python train.py --num_hidden_layers=9 --norm="rmsnorm" --norm_place="pre" --rope_fraction=1.0 --attn_scale=0.125 --tie_word_embeddings=true --parallel_block=false --init_std_down=0.00345 --decay_fraction=0.896 --final_lr_fraction=0.0 --max_seq_len=256 --doc_mask=true --train_tokens=264500000 --max_steps=8611
Each number is 500 + 50 x the weight over its row's rms, rounded and kept within 0 to 999. Layers, rows and columns count from 0. Numbers have three digits each. The size before them is the row's rms in percent of the matrix's.

# layer 2 attention query, 192x192, rms 0.0952, rows 0-63, columns 0-63
115:512510538473536491534594457497478474445473463485468416515541531559528475627530485410460545554538508560495428469506459587559522484518471465653531574484523467552549455475561518530449522517416528
081:467520569417493519548483508513459496484494497483422507446493533593481555568535523501526534517486494549554472514539479516533536476573457590565518469475521537468420482497494560543458554559454532
082:604533508553470466529551412502516435498410511469479474432462539519565484619535469429473579559508498535450489550527477607531469509488523514562439598490496498561521518495533579520512552536495478
106:489511514594479492442497438522492479498435528478452527493516535537560421547496484430536512594507483526478427549408500552521574517522443469479560584498436508535488462502510409512482452552528492
088:503517478483457509477550494525457455528458517433467454484539628488523501493574511513534541562570512565484456525510490567520510412490456453479471508455460458511549400488512415523512481462590464
092:496466563563436567480477534501491488546547469495561476550552580527545534348434542478523555459521503567481443530506532473418477516496494497461468471442472536468545432467508502561527515456555546
100:477456495423490490491483486458479581511513502539559485541488436525432511484480551531410510529465501475459572435522488444548412459529537576474482437505558516566452513528533510405517545550463503
084:480445447462615468475523472465490440522447544502510553442419523456521555522610457635505473613531486426487543506469459537683535458502549494506520531527514442466490444499486552429501528569542458
091:438511471463523411423514485426505487531359520355471510532459534500512508624555512416467540510549460464368501517440481477564479450480432521468477533537403484501511460519513363486448515525496460
094:540574508542448500479474528591489514509531468525511530520492484494530531463484558415566494415472483608493475499476541519404502519471443587491477516430491461427505439464611483592497491426496473
092:430472419462498476426504471491529473542448576395483495490467460510418516514545490527452406574494418442454487581532451441610511377527503528431482509475459552536493503533475378418428498545501561
109:466457466455518516509499478500509546565526584499509561429465520491396534449482525580415449556510445408528556467545452462622497457488618498518504456524548567540439558567448486357475521605509543
100:445475461395535474429532465474476411518449540396483515474482537464495479617556512461437476499517477521529406516467497496635504455496532428505520551549478489543508530525521462441500509574487527
110:449554446449486495560485539512530443485488459454533519583450500535392482632469468514459407537409465549537464511466563492456466409522436514535514540419501524427511425540512569435472431429513615
105:448510485521548479510501472470566482527497520432528485431532404562538562454497553589528513523481462479431484501480491507496476460509447600407541543462558483480467496519488469514520456442509380
107:446493463417480519447498487532531522498496511416556565434551562517530512495533530457375537504545488543486476593522504455613490471493521436533453452540481521569525495528556375425510504577536486
104:480580482580508486419491550539524542430529426450526464524478544474566585532454429584526518452574548438487519476525502514439442426413467572562513480576505482433521450480491525506527461459571480
094:492482479610480500501532573442493482532550496484490543392544465465501479473555546493545515643547534500447531490563393521554527512554564396511444531557508501540511607440494474560520531503455403
109:483479480578502487559501507481502495445387467544449507564531386458504599519467534610509490538467484421469506492543566449461521485512457590471526503481509524474579471511408530515413603478434500
115:544445519464557475406562502562523551505529506473531446521499522414520474518485360410454604390589503469557481531562530449532494528470456571625487483501474470494546483509603530484508521530558544
084:562493544557521466495475517484555516473548514555446487550504513401539531574462427517500581491505559448582460391534559521432443581577449503597493527501508467440597496463528541542503555427483517
113:473530467500540521481459531538427590436560469451515558457442589502491499467516536552489538515449556489512525521520491457478485471483575481566396407509463479417518505484480402498543467573462484
108:510568569451589358537490484503522513495529539514404514585393511436427458562542514414526479511471487388433449473522417526525583561492521513502524553469514440517459585505567560465510486458538481
127:483431380507457590459525563520531465524459481508559537462619386471579586455490563594472504536476477521560500543544591420438483419520494484531489499508483560478609438516422461516428584538462535
091:510492559400462496542466456553407567473483474514576521516458594586430432480495510429444487454438501614460520603434489484504469483422482460497445479449443486534467499558540524441575459528537551
144:500468502523611484481514481538452627495548539434451506503372553479516495436504440440513511471606476420490571568524418440528583502377565581525491420542497506468470554488533454483517503570522496
091:489502550504512541523429473575497548501438492464524449485455611554544586477388448487448454436591481520454487495395553509517465531462555537492523496503475553481502471520504479427508461527581535
115:526486402425435526398479545609461562494512465474578525529531502499457511457544590513448526542415502547541474583511488458393464388433447484546449488503416506443562486547519492475501509550504546
104:488503458488507512475479500585457546433443430507503527577500462539481584517452537539489436535419463538505547567509554446385484392375422570414525500540429554399555473560457508473475540552426552
135:518487555441587485596494515503466565470500511532408541571453421421566516441478572466447493517469490482459489600539486424440588554497551517478452541416498504515591562541449500434481589535516564
116:497514450501429549486530551459540451556540487462551495368551565519495457451524589563517496526500522557477452480483446562547520480556553410523504504500539472622420490467508491520555414513573423
115:468415557476587463546549464455485522536573566482508513505431467451546432523546384402497560430597483480495518547538496460629531603545534501485501471490538484570453573494552535485546489523460501
079:453467496436418577541484513471522519447461548504438532441489529484475602603482529582559507404561513507625512533606543528460573441427518483427498486426524571483514504432412579574438476498576476
092:492446483519502532494432475494458535483514486593509519511474472450414516504464545472543476448517521522543500505540578425446487512508583491389438406429519602508574575461460583535499543468491562
106:462556532468568480501549402461506458455359509402444494518406515555587445601565450526500551488575501479426435570492532596506534511537459457527537549494449426498530431490495450500501459425599483
086:482441487486515607559519541543457483511471536592574491468459485491513615418467576482543447429492493532562580435560558473415451492477498488493463502490521537466442499508508514503569466488477554
093:448458565527508566508464482549483467508516516520522529551540480550500481371463571565530515443519525495515524544505548405374496478494581534360476421450512530501433514452440481524551492397568515
102:572393455529513514455455440560482553606549560642496593484456445497476563352484523545511458450487456470528577494486481405520486460528569533370445473459565556515443537496488493511517512490486458
082:445462409485512538472543571408559496488438481433462463559547508459441445620504489602505459502570500455536462497528480503477509445545450433604526580546470501599568509466408437499433492504475497
113:489490481456537489513519530474527556475529503568563549480418444537401536479530527570475458527442494416530537428542456451540477461454604487448512452537566560515419561510457514468492541572429530
092:449473438486488423411527494445471506465389478446473441530522535466573426582546460476559522438568510446483486513435582530520601525473432486469579507475444405568573443478435443536511434518525408
096:421554504429544436493505473419461484516444558500497520466481605402605518573585469545530509433597492411500498476407459609567487497494503452417502495524490466555479511488403510528511452506637457
084:453481470480511450456518522449486444450484454411438428541500444547505512653517545437517509519476500521477472546505527530479554463476461493555560558537464462471583450446483508561471506499485465
088:482542494548502479411546505505522528427494496417439420447538479568504497527520509587543519584528504488455499543417482496521550423429511548391541529497484502502587401445445394547451465446567457
115:425450486480589486508517547469452543453534455533523518472477507473502551488497543574538498498493569429537562400530506478475573461435495531503532433578589490486489463411426572559470537533454526
094:477625677548479420510481524516506500397494467489426503517506505547568485544439555515509473514486544507500505469449466489468543491461542480472483504523483494548525469428436504525516463453501529
122:553529549576530477505539608504501521447536441546464505561534484460517460471482446544594518475523544516507489558518474513378548520437404585518508523477488427491515482442547578598527487436499475
119:463512530520576516551467542415467569455536505555429539495368505476616495476479498557582525524534554445500606452464486507424577538465556509497469402528519478444511523411425474557497493503506483
114:550458470492568506409595606461455525444586468472539558521500544448521439512585412501545556530592586455533587505555483496515530532454523475565436445567467511448523511434477448567540499565462507
102:473477438493464513451475426602408521535442506473578487487463601546400478476517502466441463494532443527435465546498448482576515434405499479530500494547456546500395587557550471415524467629500478
108:543534573462499478484447451582436587442462477485519454579458627566428469539461428407447503427513504509515503540464497515513453496424450508534475497500434500482495506554597521437538484511496550
107:556477580427536481465491543487441571460598475516545517517445604470495402494501407441466601439566577494546579534486476483549483544496515455553422421525513465525513533480585498498592481517522508
107:524451501386558446544548433513415494497501496529514567598513414510504434540581583461495438526396490594463470581512444473507536497460420457428510574498497419497476597559509546494542503546414528
105:525454563468502495542516538426456543480580479554569555457513491479511414479528469465512601448514570508516588560522521474501486558549511420481412433455524468578537496464501534559584480491508467
087:525548589462528436525470498476566468503536527542455533534501498448493482539490461431484548487435525403548512389494501517499408574628496491536460494452507472521598473491542471519501553395459513
153:506486504561492533501467443486507484518434507443488451510455515578538538570443406569546487454532491504527561399407560529545439511497464578517591435516518518441489398482504470533447478448489539
105:517513439555527520496473480573513525508448506459455473540454516441581635517410445563481473497537466472548438441472605468459476433491462563538536484566469540355595468516489492476432566489500564
113:538474515467498403457561528549525521512496489519504435608490444455472524550528462442463538450503475466494443521553528508457511498469427544482548563536524491508519528529548655482486539483469499
100:515498480572460573458467533551544514521472511450544410444489622521479526443429341497457520453611495509525527473468508502549452498484578555573505453514477554515465445479581451462505460517580515
144:476527438609401571464499583492560453488497469473565480422565524507461537459495505595500524573525521483544573439515609487469418464570535478502478436510487559489568390447417424545465509462510445
089:494442408454482547511525525449413531504479475475552566488493476564529417460523563575513460501417506589471562582456498491486525455470444514443495468524490455514434492524420482533554458590425477
113:489537547527440508442503537479556536520593537496485470418472527469438473455531490459520598535522529414514545462525437515545481494513568454574432420495509525561481449418550426538491500443567458
109:478466600499611487582493438432436508495534524510492520474426539469547442519479388457519554439603532496460536508516501487615530648546586474503466460486518477510476575473496528493547479517510492
112:471542445534432522416464456570566480530489501448520455412478589535452571557509413467472506470542483481512524378455561520601410409472484501519537486571510533445475403470600483499476427476515457
# layer 2 attention key, 192x192, rms 0.0944, rows 0-63, columns 0-63
098:455496570576544452525485536507525532483514482618459482456476484555420486512468538522558495523499521492447479461567452517450530511513616457520499497576561508522456536419525553519439613460480507
083:496503524428471530548480431503528502436504529420529477430498545497453545676593449495455514552527481581456502593536469508536498519487495527564478555448477555585440533528573483483509555521536512
096:558506528525504499539533474568401522498516499556455457518456455514510395436480420525544507440423541524492462493572516515407557415574554557471523502468632493532513484500455547544502518512458517
099:583462493467434478455499476502506452441462435443521453485522470508411545566485534455469527448487518535469431554453497459526527488506528451517454600495415502498532558512502517480531558480504441
085:495514511481517518529452509550596463476474481466507478422565557491461540506445553527448419498502485528542491541468493520582399475472519426462420514446393619505487559565567440441534456539499502
092:603488541488501532422533496556406453615563573458487441503497569466502552357534500454463578524550425523562550537449499405399511492465543446529459442530424511542449526547540515470573514569487557
096:432519458506652518452543474504474516602535611438463556474453421461477550493548463444540419498452431441437532469598415517480554506455452604532531456494442501486492442504447500519457493508497518
083:549507435444554361425537562434544428475480445498559528487490561468465399608501440560487396568474553395532581442473400523516460504450497478481538577506514568481486463499483449470481528523514496
095:576453516594482429473480457533619481486511500489530488482560471506467566542500499482473472519519497487444476463443513498536433534508470436408405486565454617478492564481516538477469575485448463
094:460429486482557531468452543569468555523494527550566484505418437493559580438423468552469610485437417522528539563598519409457446535484472612456535491420520419428392488575596500451578494558533529
090:445512495568443432505456513499583495448520472517497523476507493488513540595505476509470397512513490504478446446457462593584430504517518480477459451535469573463453541457515453491484526468433465
102:438500527594507469501525511448575527439490451478470495438519494479562530515501434501542428404586567427512502445439486563498556520455538512540497433561540578498485430383393480576418527451527491
097:513528494545536528526487488499626452491520538507501523519539484555449526589490491519506444577503481536484436461543437508550499537534583401437524638523537632460464466475489484482408517523496576
107:503437515592555461485479376511522534553516498565557423506449464533478568556454524594518458521472420542487539503582486515490520492456574447518543600563531530530416521508517610471513497523415605
076:494500497553587504482501470526558494559541585551465471490512505429561605488460502515466467526554361447576556442471453529475466529502514615540439548511426491448404497536510521454465478500513554
116:434473464481500533482525484426570438558527555486527496505526461496503479531486505442538436495533466514500543479580447491497478525478485434445522631575505549514515523493520400506474431556501553
101:512467382485549530505529466504492487615437516421558481459484513448511471489534572526484466468467403505477552532541513512510481499447488436561489568575493519475586474582466491453437493615443593
101:558522522500425525520503577476522458442432460496457557501578493548527427526472423487498541523508598478584488495433505507421490558515468470429515501373517509546488488480524439512512472516590534
101:539518526501494470546465376475476495492425533430425507477562483559457528596491498495470474447409430481507462503472537549485562557493462523492602489379471445522409485552539476494445478485511550
110:416474490499434500551559523559553490496468492473587458565523500469536445516467469518515506433473476518541396539587499483492501482441492432412477559479476612508534493543531507483482402573528600
086:521433497488447480479516447662490550481443463467590464533498505522495439493498417532478570492448520494532435513565546445457561540458554481543520517427470596531597474533468587477474508610454585
111:534495487409480481438551502523453441487485499525486459498474519469503552444537445424510592453554535492506477557447541362477480530533521467620480442435559421499574525481514522557471550482458470
107:490541455504542537552515560512477544467439496420465533509453474400567477435481459586512498534505513493477528533458584441513563523514591555495466431478436492441596505475354493501487596493539530
119:499505499525460433486501415480524446519491520551480489427591505610432532593469474495493502446426438533561455511481466524471446553481407467465532560419541510533378498542630449488440414522446555
098:524493518512544497470523520480494532518654498561501486489428531493454542479518575477506535519519571510419588487514483453569475452515551556570473444624482456499497536443489521512588565484471372
130:433529536499470529501519614513482507440486504432460465568454523380569495425483509461513508390513535487543483528459527451546540434542534536455450404476519459493531531498476526525553393452521443
097:525473461536533527477482520524459543527547557437514450523482512344508522443537484419500447438540465460442549469565493502531528457498522583595468514609512482470534476506491509497482481485458446
109:490489443494490408452534423511508439529517516498491470450483508556449566508498497525498571492438467518516444577481489379512473543465526477500517492450514530496491537509512508494492552592427523
103:454526518488519440466483395521448461551510539464442441488447510522403562536522541472442490453368395526429478567516504417597530500513514539496557440481448477528411565580547531466506499483414497
127:470544518536500489555512541543482583458506518470422486484514506430458568511450439503520532437421528464513516488462582457512606541510522638474534394417400428486504465495480456530497472470524508
114:571530506464523524452475548357487444522501476494482552489555533532535490452499530495524464528604541457500526453464441586415396537491430447463483589590562469495472499484477408490488546524583474
107:428535585541486600557533557484567522463522465576505529544516507462575496496428504480565489481553577494559475415534487564484498435506455493418447492510441527481493503430508505542541369397582502
090:477550521461455508533467493578557468509473561492477534419491518565463531550470453532473455516496385547575433548536501468524591457463499523548512542420465528527485534539573485439432469573447554
094:510525411440488553508495454472540471553407546417473525480479473538506418475515516511460475522470447505573488543467590494500484532528411588433484509375472478446518426548455417481430400501495584
084:624484545513463503526517482504501503439510419512590513473418473551448429533577467474528474475500562535501528578478475496583412598448490412543475503564514537470445606503536509495566493548417451
083:472470482481462514474500599503566455455529420450509500473532543456583559579494443480470533532498497471524481511467535533486399477562525568494395494488427532483451428534455476429516439540549545
086:472493444468625512442535523473462486626567598497473540532490504431483448445548540469466496604492426462491612532512482477523507524505487529527434506555423544531483508562559398449513547560439501
091:491456509471400449500536556461414531473560496563530499573461548391530450393518470546510562411520557422496524481465520456406581433527532558442479483429596473510494429489478556522552481470551445
078:518476494583580533519486434487496459492445457477465450495566510480461581530483541538489451434554496545533403440484502523568529540503497383584535584650379513450580554496446494524443535481485490
093:496468491552536462484505536459541488418499427526501565555489504480482454480493435558566435473528552527484491425425492556470515539501555527518571481494529604406473467432428488568464564461450552
079:462546518470475493480469452513518419512432568390435459482510497440495484552489497473497480465484426525576476497461517439509523568536551437466456526454478587525503528540513467458453532579447608
086:596495468400531509386485453437468550564520491462546583480483507486471467376532550552486420525470464435603654492448439476546512531473566519485576526555514505390517449529402446454492500543509518
087:474569563568532553518428476602482424546488558432435486465495451536462567531449492493501468535452418630563463537497528432475532563550476433454456577483432484469460544513556525498464474518413589
086:480511531515535549506463438577523499563531602426460482447447467450511607480466477441455421485461412525579535515440486399508461546514515613451445492471418461484411573510454444473485453549474546
119:454534538569464573539501563478486498532438492420477481552478526507556466367423505527529364479495471560493510467466544502493595448542478480506527532527464501483549440478447535534429429444430568
103:494449508492526548512532387562479533551452529438516520450450390549506496445559473538510478518462447546500635540530518461492570511450458538553574552502470469555554502483471487515442538542441585
130:521478448480477531572468548454438480545436476476493496506492519440486422467476553550501480509422448566498523521505567562487438492483381513440551534489457415476498493597552505462584442521483515
111:457511508517499541496536546481439561506541463548460569448501543383531520419462493441538511414527535513495552492466513477526488473510440508559460398520509388494575484445486469567484452428471437
117:478522487477400502478509555556492392457426457465532540486506545591495465440521502476479549488470564566547401548532533450529515441473519408436463408448575558534508577512537541491526452531510496
100:474594515485509500481500555443469356475496523417406539531448510494553513473522488412509482458586517480502477525419515431533489489532530464549473499509539522447503517448413532528498535468602438
114:462475449476527494496553478611463538512537511443536458508382494428470526514539511506477571519483483527430522558567535362551575480497609535597477471525452506484617507499470583481487552527448482
102:466463541498441509481580562584494524443579442587571497534509544499495517481488479463549593453517634513509482492587449467523503406457549458490437451540520532560571557415526564562550468505504428
108:425580514523512466546500480469506482503515513555473498500445545572435493573450556547503473581411498521478434516459501489538503488521513511421545435474363494489420521508474493484517518442517522
098:565495538517474485481536513499488517446614420637521525517543562544445529506480529467543602495538667503506518432558484532495463433491512511512458433537530445570483543423584504554623503447539366
089:529397460485485504527565454606540587443463479548586469492495433441518484525484396585501595563463552512479511510534554448432576563501610501556514500439482537509610467477486521538487587537446568
142:496422556492481510427451467518502546508545510517562461579467465497513472514546526444477431495506447493473463519559436556527511451511520484588506511572580520519449491535571555484479425437463491
097:471466480476512468460512448582464511525419528410521421500499512440521524487531454488481461381421403475510458559517519447517593534480538479578519503447504546493526444566483573484405460536426603
110:425514462531508499569534494533500497528438512448547485510505473549526508518466526595479482514423477511515449527617513459523528482430545499383514533494412607477535500541416485435509463570534603
100:520436515504469536465484561545499485520516520444551463520493496426550500434544450423511493417553495486502499493580467499471481440464512481551442569574589576537534495489500545490484466547506484
132:586453503482468484416475410489498456517498503509505515472560448623465517517545484448485541478561496531529556497525484503461480552476455438555519571504620501557474512498634478524498505542454477
093:491567579489491459452468492369467447525565499577456518522490546581449525525473588446492463464482501491444480481450423565561426465545422486429563442549540437538355559497550481518526466408536388
109:565365467481465508479546539573570507458479455491546538485530456479583491448492415520526629505588587469587566530448523396445470519459529503501460477449580503509604501439516478533539532611522486
100:548540571506487597509512617535481549438549435550524505577521534401536458437485485421538494451569639489515497407512498548521523435540501557547417473561466484495545490422520538569553433360555421
108:472427461472514508465530453567521446549467527491599473513474437467575510463579459472479488494586440519504560520521456482475463478499508448530434614577602606530528506502503561485483508537452517
# layer 2 attention value, 192x192, rms 0.0618, rows 0-42, columns 0-63
102:478478417577511597459524532539527477517529474467570596443607558555485548477509416606458489515483528411612531492469597488523358496428518473567465449509467596493477432529569388489530470532532467
086:531515557510493593574533553432486391535499478531500517540586440451467474458569509557548466538492550485559515486534538463431466514587470566568431534587538542632478402474460476538509488518501614
102:497511556635460527470485455581546498569488557514503447486566491526506413506488456493473496574543480497561426495495461554472503414407528516480550465452439554456459437494598524471482487484479563
098:525529429448504558518516449491487518553459524545508464414488497458517430498435541543500496555400506533486570559488504490461559488467499477524501449538462429461519538536495462474521441524468426
101:605569446478439546529460490469438472492473533518583428433626524523498464495475501497464505437522435395548556442489458564509463425463470457470498496473472506420438457549573448457534512461506448
094:495487509462497534448437518505533578507581487478577578522421560483478505449495523413475525455495541423517526440514449581533467481494451424522508546551379427510530590536449560468518487466532426
103:503508544478518505516481503561456575496522488558546459558469554430434507530465582385396540481428524510400420602505456471511554512493448459515444519481514438606538642541522548423560481534528497
103:476467500486551436561534521460561477454440517539400450484455482494518496556539479382543521463551521537477457486558436580483637479583499440443572569465538465521480470418517640536451519467514573
105:498428511428542562490481483579454536460460467513595486488456512472479565508479548405397534514491469566426443617530467516547508455489490442505537499450540462541496563517517588443483555551463519
089:508546582471426485529410522539496512547519534557513433560459491481470527483503495393437544476534456536396493546552463503550531509511516548448575470434554445577523543531552592424518535514490586
113:504514487536381521465524525490543465465450458501524381540547513490427467536439539542479506508512514502498497532497475539508526509495485492567554494560515521468486531430443556524481553506487525
091:484480478576627572468469515495477487452425433517523503361474519506547471492465454503485511522526521558590482504454517435460573519488412468436479457538461496536538618509463514505486489473533557
101:472439540543520426579605465540470446469433491544453484498545406522431487536582503437498467571515562548436461511507448486494562609595524454506518544473613468523482491472549599516564494469518506
107:473591410473505440407510499542589559525451517469473540462452604431565491521426460461525517446462509372488579431409508545554443418464436473549461488550419498410440485517444444495486486456568358
111:507527531554463611522415508515530495609520570449511589489441528544492567487506474516454543492519430498489559567498631523519394456537494549523519434458395494510509490553487424465518549533483550
085:554620553500526445468430514558469536412520474502462478613566568521497456527458459459382493431533472432434407461446506506532483448458481559519534459537568523482447564562580529412540476446543426
096:485575478397523486440474467500504527477453535448495499486512519554514516516514431540569487418495499399466477451534525564568381440518531557599509516507444533430429419491492476523488518466474398
124:467512532514572404509515485542485526470440519453415617482390535491534446543498452502527492473455506521417483552455591494556516516420456521459444472481518479401548584523484425499510491475466428
108:455507546487526499460523528500491525561574562406469540487339499475559489490513532389539500478526513449456541460503490507464553535519485558383430557513516500562544505475476539517540506484452488
091:475487467549562561402540508516554545500420506550479515413550531551548514491431435449487494480570484446542529421521447580543413523524509492522460499609521421423436469448578488510464519455499447
097:408480512527486552504479498495516416575398515473545462396495468559540521475476449481545588460542490529591644483470598406479473643600421566416484461469503498519528399481407530583490533508487604
099:504593496432500404496437541468504577493538527485480494513474527461517497488493551440501489461494495395505487489461463608492524352440498424490491566511447555484447459501549474448533458457578465
091:489467502548530507475520502562535504520556536410560590422401541549550432479533514448506497537525499484538444542488473545507415528454496507413458494498479492475530607515538510473485542499417483
092:489486522479486532538550460456534487497397560531444455560472423562471574482535519470513523440550524553472474468569529488496540568597549476489518540479530415531587533464458575536479527521512531
089:443458467547475456410491474516537499515408510490481488435533521503510527540412447629510529508496467577447530510417538471546441557451490558501529448528482569402547474479477461552444557480446526
106:432494503580527560517461580468550466607478492474560546376532486526534553407521460449507550510570489482574628474490572477523478497542505470455576469437471523521518356495458517544481522521524553
116:484461459537476402472491449506505551588536495507523488529482518439406452507556483478476483366515503480424463528523498450588470558526452591517464444497569451467454513532498467476536503481409455
092:511583583570472490438445535567515557473526510459509415587520597489563531503402437491379541421557455445519366497478505527510500449466468492481503482507425561492482530544596516432471480475546522
095:500602535559517485392487497529505477574533527469430439562508561459462441488525408517481468524493457407501492457482514545511504477388533502501511496566495580475537525507554437487543480443534478
095:480557494482514545491467449623538481562425578521540541567519488544494482537466447495501515582510516439406530409454568486452441587484529555613461452529464593451549531469529480517525511462518491
100:472511544527501432540493512440519461506531487409449498562430534481510526516510574440527493423494525483489408519429531443428512440529456469379388550545517522520519478486430536530482478535581536
102:532544483443486405510475513526431520485550477484547455474571564487469458506506468470439533458492490437586507555466446453536489519477439529512460502496568436443380570600587468434582434501538447
084:530529501578476573472461448593479526534519518470579496564478548535509522488439444551416497507526466490560407558488541495507514463348450455501563397414425554458505560509567483455494524514437510
105:466425380510590436458529524432503529430465427485506471446521575483534493560520425480565479533471546465518528427431448537517480457447474459517473512510505600412514407456460446548486448497526482
110:510423496477513505569540455508493436459462475533534499514554447523464448474555488447509483481486555571422470494552526464464514563537533502468512495472556468567534570506459584492507563475532474
099:463493508488555447541464502492523514465465436456504527408381527462519461446496518448477492520484555483524491507426486500536503494485440514384468528454457525514521487487525541489514456455515503
120:564417460454523447519528464466441470455504497572517411465585430508474491550533535457495477502514496593414507502517367494504523597541546554483534470464624443492468548491587598498480580509412497
100:547536448517484528461459522493487508448517452512570521493605570490469511498429522538480458516418549448543457502477509501497453426382528407605512485562412533516544496484493417490517439534535459
097:468413470568486568559523505481503435546410440505520427424502463486553466512461412560485519470574447569564450515498474454529468544561437489465522465438566552467454368470534539556456490496434618
106:473480543504557351501523525483491506373484431493451562597448535467481445561498492528557442513455557509476500441456480476462528548453519570559493553568545564521582562476477519511544489476477473
115:457383526449529456475551460495413487502545446463445491468427443439485480466544487568563449487582501574543491567513480410514547612499474495444476580568583491502476621509455543528519524494421516
114:475553505466512571537505554546531501555533542451472529440386535491604472417453554466507547488471512454600468573492542507473456441518407458425399499491389454446465556526458439505497458472556498
098:556562611475494396482467534498468588405511489556442553652502519443441458513490528460489441546480516454466470480500449493473536486423524530617520537583513528547532620513553498451576446490498438
# layer 2 attention output (transposed), 192x192, rms 0.0646, rows 0-42, columns 0-63
092:524482460448457489488545494508491490457519475432529506452503457538430456519492485509535631575448547444477514493574465505453482428559468455365543567577420420429490424522550378515504537501444587
083:551513473415585542523493466492438536499534483545501409555467512538332520455446397504526488550454458414550400498513431431514489567434555516420465540403472445416471508482428493567505522445575510
096:509541436452515515468483567526433480548495586488563572474498540519457455660450598484457464494509438460548558529462480529475444563490430505516486484554508559439426557482515461449601498521522381
096:383446551468575598454476399488555457411460579487409438460481441589546480493472469517469549567453546462525478535409486568408525425423506507465502513503500468522452414479499580521427538517395474
104:516486472479475417438552517535579522493484494493415546489555494485498522557568581507489463538452554531406537474558501645446448496587507506449542499597529471460532574484502515514465533461525435
091:548493537603512451471578500474503573502512439453489551546517545493550493394469480429493493579472486466505481560418579490493546434471520549590506496505524549476493532568559488546482466513581501
106:445451533434514536474500459418514421451380618545496536474481467449569471439491556510499435657482544519481445524384469493536546408441462438555508562531452485411425501528572621524575574570515521
108:597490525549489514521527511474466489481499517523509554528462529457422475505485472512400407505573412519459497578495445533577452613432584502606489479520559568499491653523429509452520443480578592
106:458456520496470509493469461432466373450383562503528566463510458396559530505558568540479422558473569569431454512414520460534563459522480432576477559598480503518418490566542565470551597575463556
086:454468490494446485499451479503540460482344585494461558469509558434540553549525582540503448557492607548463494570468485450495539498528498454527510525505457471469483549480481626446610600589532492
103:528559564390554529579466425527442539469534526438461478589542526547524517420489489515439373479506454477500454436460531469415478609441525601489437560466543480409417526502501539500391544508470405
087:567483410567474576555602503461471470512550538539591479518486500557479453458492490510476523523524468507527549512434430468494470499558519558525364522532566405533525443546460470521502439393515565
105:523489543385486533492480541441497457536458535532513493503427468352495421480393469541453456522524448529490470550428406542571421571428526481590460473441504503467424576557515573482572546528613594
102:514481494517538425492569526479599519523562468445472489508444550551524500433498490478422506575523496435517526484491631564487461403474489488521559558516530541468539551572536426466509457491444489
113:464396401526447462451470419520526522436411557488515536400512509521488531584539550576504650534491568455512475532587509463491556479545491409437565546621490512515581456453452413517555532573506539
096:501484503462407422478516528483564480577466459513496541473534487542589488534513497533559452537441585592453524489560431539501483469554405402457510565418513474543528531526642541483599501506432450
092:540437459554469430484505574516576538563554424461409474507493537506514563573486426504456536492477528431564557437591543543552483470495484453482535502517420569499565491484456452493481502498467462
114:426470448507500452453486583423611477562527526539490493527445435498560415594475535504547597548526488426551574467538514529607485370504392442520514520410557538582548430522565464446545446517447539
096:429454481585560424512487488459593527512430483461550556560500488536594585524515489520542510396570511516416482533527549527631512451502505529514497411442494539587491564541518459557512455543587471
094:525518436522491461514515502463528434570564441483593458511469549468475458555424501497454419491481514532470541429448532586450425497538457474541399504509456538507472582537466428476448447465429496
100:480457416502500527529542482477471488510489519417560491498531552523519509547574454562444588405580526504484516490589495456527486565596577550440417439584513460493553428486386416518514512454595593
097:627515541501569468495564489530528544499500510515471585534451499546433523465495508441505393597447445441470487541485450579553481422452487487507576537521515486379535619533515520500489375482410407
086:463502486602442444456461548429518488503512478473529577551548490416527495545514546476439542462513544495469506581531513475610497457543476497544493468532463457621510437621550471539492469518545536
092:439457490480448534531527429505530478505467498502424440448487516422530500490482425569473588490516520506469516476546525567487457571480575524539487445502544539501510551560441551414506588537611589
090:425554445495502544544456503535475458547588521526507446487496521552519489596511529480505505405524527531541549397515559471459516458547459533436459498511485506503506378460481423452499510515359429
104:584505437547506472575555456532451473430443533412574528490488552503388510513580480538439516480551481498484467555543510423474519540506574539524528521628501467458514516495408350475509461458556641
109:394462567453502486476456511481590471523479529471454587430531433493541535567428525428442540599471597521525541535506510445490543454486427393521571475477526615482443380476506563585596609574479467
102:512547472465405436474486491506486448549412504540596580499545537535565530513567532546520451505471532563447540508533482566551496494548428425486497527494461478505523560570643475457605526523417453
091:492588482460511435491491503506563556570547447500444530504521527614546455603499543446526460467464469493504506484572430506541436512568480453473526512408502523441475489453580477430458436508433363
088:447491439416448534443576532504509487627536536456460417454498524533566355622499507545495537463508469551506513472588534545488445514586462492360449509439479482441437518516560505486529529567581513
092:563548522470560443556516541478495572552489456535537473484491506522461508349531439463508529525512425438479449477532552492623562491412538587507571470462460496468573464576548522477567459476541517
107:509493550498495435424541535478600505532466489431435536477558492453549430526509562494445492631452580570451543572481409563437502460573420465466506516567511443489518503524532567584569504479524501
084:491504461522482524431485516516473462512473533489570549426530441545514527540527649518493520452462558561544602522486511501504494451585409475506474492561512516484459423452593493503526538585425497
106:577561544537519509543539608492487528532611484508535573582525454522458446463502488402499419489539417487497513457475589457537446485524534558531525498527512492490497538491554467525473424398472538
108:463462521517384533484525488482496446451477501544495497488490478501468478484509390601477521501477579579512478526577493477459494547513548494554511482475550496550479489472558504471503578506552616
097:572528492606460497547545576469500472502519525494589550604437438477354472532463473448526482525536456508510519570429477458584480441477476496559511518520478485479510542569520459495635456511511556
112:462502597536475601492389472496445468442465526508468535494527439413518498579498504506416390525475532642461438553461465506427513627465475507509453500508476509582445534490466637546453564510501549
098:546526578453545567546548497512466520474579464488467497578506493593452433397476515411551471566424453453512443454453523459413551425480490517447558565480451456462448475470572479535399505484416449
104:518503415495522491524479544508462408536462557508642526523514503496429488606550556531475411455543574583469558499505529480499445552572518486522398541576528496502457506499403446512607501504478534
109:556559557538504567578533581458508563552593427547465459596453509585508413455418422431582473516516367490569452494477491458581475464473475537467494523316501466522516530516585550523534411475470472
111:472540548572546493467407478510536487466475420544457515557560441450496550485509537507472492402539562551500570557458451501575496513592506522569388429463553412614552438415459501563455492507547438
106:497457408506592473431555516440537496586499487487567496544457523569502527444489510497517574483517557493516574503420556545554541423548502565534422458515539422533590468580490427472431478456523475
102:537560527463539513486515509484524599536514465585427465560458542486519460471439523449596444602458410444533479494435474551491482421480415508501532544384507424455480604507601590507553449498513390